config.toml
num_attention_heads = 3
head_dim = 32
attn_scale = 0.211
init_std_o = 0.0741
final_lr_fraction = 0.1
batch_tokens = [8192, 16384, 32768]
doc_mask = true
dataset = "wikipedia_en"
Each number is 500 + 50 x the weight over its row's rms, rounded and kept within 0 to 999. Layers, rows and columns count from 0. Numbers have three digits each. The size before them is the row's rms in percent of the matrix's.

# down: layer 7 MLP down (transposed), 384x96, rms 0.0818, rows 315-328, columns 0-95
# up: layer 7 MLP up, 384x96, rms 0.158, rows 316-329, columns 0-95
down315 090:539446454571495496506454479378519453506489602504514485497454450539540443594537511502573495571492514514554468556492498565510463515524359554489463544512589402545518428455534435416436468462452473507453546547520468451578548578466444547557447458477460491491506448457463448462403444594454527482
up316 093:510497417597526486430460537499420546405555482523561519586531505532435513416488459397466515544490433447532466479504519417503538438492503522493419542532595471527546482503540641620411443484475554522420472465500500529576509502509488498464521478479525480458534464432359484510481441463472521463
down316 095:550405587524403499504546463416509516484581486539543527547502502508415497413388512577571530528457479542402579398437626497466497508497498551442489545491549484462507443456455543520476498483431552527519547491476580495563526602480508467453459534599511468506434511518512449515553475579544517547
up317 110:457479543484463507525498441590558522477470418474495497409462478480453454517535573548477534480480458495591459577478490537605502485444501476440543519503461601613478454344475427478579508525511477446500394512533614561476439517525451493511457545533473463461469543528598521531486559440456545550
down317 110:409502506549473475436442474508525466508501551481560433434579446503491378483601542554475481509490451589481520462430408460537480526533411560504548573437444537485438393487469457543563598545468485454482539435544495515467521521494521499589487568512490447449626552542499497507473611512515527479
up318 102:476433463432501543507513530511414534505528543517509477536461483492516477524561503544558489454537483346517423534516520455426479479512414572440592507507585529427471475471439517494530382553504606590487491485460548535541446489559447382548475446521548506558602515523545531510427528507536561419
down318 100:442555488499460443549485501492418533525552473504471431363526517509553439557475486540491430427482498464547410464501531414535471510444514580446536459408538494486531490580450621574572537543435586472545449514466509551524529438556426572451494510547546510516492446528418514467572471513567440569
up319 101:530556370506547591511566572548617486510497540396469471553559514434550501470500456478435507479578570532459585514444557484413516462486545480455460487452562443545521480512590499452441478420518468561520460492483511436584527504532475508472525445525521397481462512589607474571520520545532475458
down319 111:505572520519521464609427522487551450457505400559498483449510555546490589499526444554498479477449421513566424583517539422468458514506441425556598452504431504400520577486471512489511512509450427498474498487490568543511542486508566549544411490440460525387458581511427522430431494450496533424
up320 112:613537489405487536501428581480480500486453505514470565462453503481554488415549522464551560473482480558525575546595604555429523460483497559490491433453591587411442518453515462405482488504534470478423458450560490449483444442507548567529458540500607555491544517572466540544533551553552442498
down320 111:478478539553530430463530421516535543560568544519497431451484533571524500540569527525518475583531496563444476429420402444595427503509587386507545553567515463467480510406479450528501526433468453515499560566512537535510501563565438519493543568551387505452473495448556478535442415512445558452
up321 095:491596454486463515607502579464486425523590507580536469539451460513526481443534533483550528577571545483573449495485483548508501479416547495485538551557623456524554438465480469535526463488511552470495478568377504443621476508494570521535554418561457562456480474422522466439482590486564534525
down321 096:485529463431411492543497561487568439597569500529448486481516512541500484427519528447543484552589405531501465490511403488557506511449499435551471590508574531610552437449476511450511514448448513557550624551413498487606511518525483584476502484522523584512498545488547563517467530401589495513
up322 112:528464476433587487436555492523537487505616469479489538541511416556502473454433542562609502472566471513484393505494451629434484410531494567446497582536508545480523463577517504425524488577529525477518492448591556441546428520491532494517480477523522463472485574537603501519476561508482375547
down322 115:590500506543511476521489416578442530464479454396542524538565409570460516475491471540500557459582537512539405481478459524475511411486535486471550451524568444452424555496495429465487523540552541423462495607522477457534516460655530444443501469534440547482515486486584576459556523535412454531
up323 089:493401436520441463465482431548539449482571548534516593549535505553503463479425569481569475525533453372544508529458588526454490555523520508530539562517548500582582475468518471454512496556522432549486423495522619384566466509462452504551570512412520510432567486491452456495508557483451425441
down323 091:550520489613469487523467506523496439532537552495440494514467505513438449419523472431395525454570528509476507517471508501568494469524510479547629428562557520439481455592614417505586517499497528518471445521546493427564605472450488535492468427473554546453536474487547565488590462577589432548
up324 105:495499460532545574492485543510479432426463532422451467554435481439598424459447449446491458551543502471547489433536510437458575466508543469558473430514456567499440536502513527500416453523507576457519465586466534422537527435550411615566519553516508423404406463487542500620510499503492529466
down324 114:443406429634502604522475445520517475578562513548498406561500496545564440444447495435430549570572524536451432510495505461507448600564485460523483487397535461494482512521443547538489467446446459487505511534444526421485460546552544480524542541417530528518397465551486410486508446568544510509
up325 089:430637484460559503514614517411495590500565458510443540520497547494501486469486477498483519512522522438519558456440469442439554531609539450497466506432506508413503581512512516405448522590420506575524519489527502459620446391540442467459530480431511557465501482453518608504477531490511549522
down325 088:515510480472664501530483519616464462550474501435523437425433461526456453478502445473466454501470431516353495459451456504594514496472537561466508450561481506487570514469520465566493500408587451440562512526545444596484511498446503515537457562491437468494533440434502391533570463467515523448
up326 103:530573492605558521476496521497541541479505621476515455482513440431510522504519480576491506458506476466508518465482466559443548435468533521541502575546529554451513596459573515533579562510559579534539510522563529453513402425587520490472420477526524561450407428427439613520436432497439456571
down326 103:510482521508548459503482501448602578512486571514528373524467533463600424474496530528510534458489455412572555514529517494561416605534511570524541557415511521535463479540554441507562482564564489495505560497502461511477490496539605447471529519544421497362459509501487430570582462592518441479
up327 093:451405461584479537526388476422490617501530503510508561435517506440502477555510419484521477460558596443472494471494513487479467519486474424542478500481553526496507441458375436508460501481460410568564461513527496549567542533515539483494455423483578394375564515510532532491550618523527473513
down327 094:461488538561427609464471499486545577433475515573576460529638529528530470498479488579568570527453515428534463402540437540481554530570564514494510497521438529548560421520436587516566493442566477483535492513505558480558445430468521589398480453478530465511548486521443500422511447509494540575
up328 092:460447516461494443380485411578449485554456485479367521490543555491496494481514560501511463394423530528544411505470529574464510438483594559479530491421606482456481496596536476445512462497595510496523507501509495512556568496520500470417518478471477487395554567458473446515549579424547571503
down328 095:501563436473432578511510468449517548440457421555531549377490494488405544534573489446533516477551562477473573507461466540464533468456475453518403533510488426464479533465430490520497501596391435442399526542482488392514393537470496486474513487583491477479476440378527528463468528523435527473
up329 095:478565457406479531413597483524563474491507473506550463501488476444458428522417562572502465524467548441551507443506404538526504478527535457491435586541501453570505479525528527497510532487517479460475432546502501404557499455558376464485451525616532417443576512425479448500418416541601522473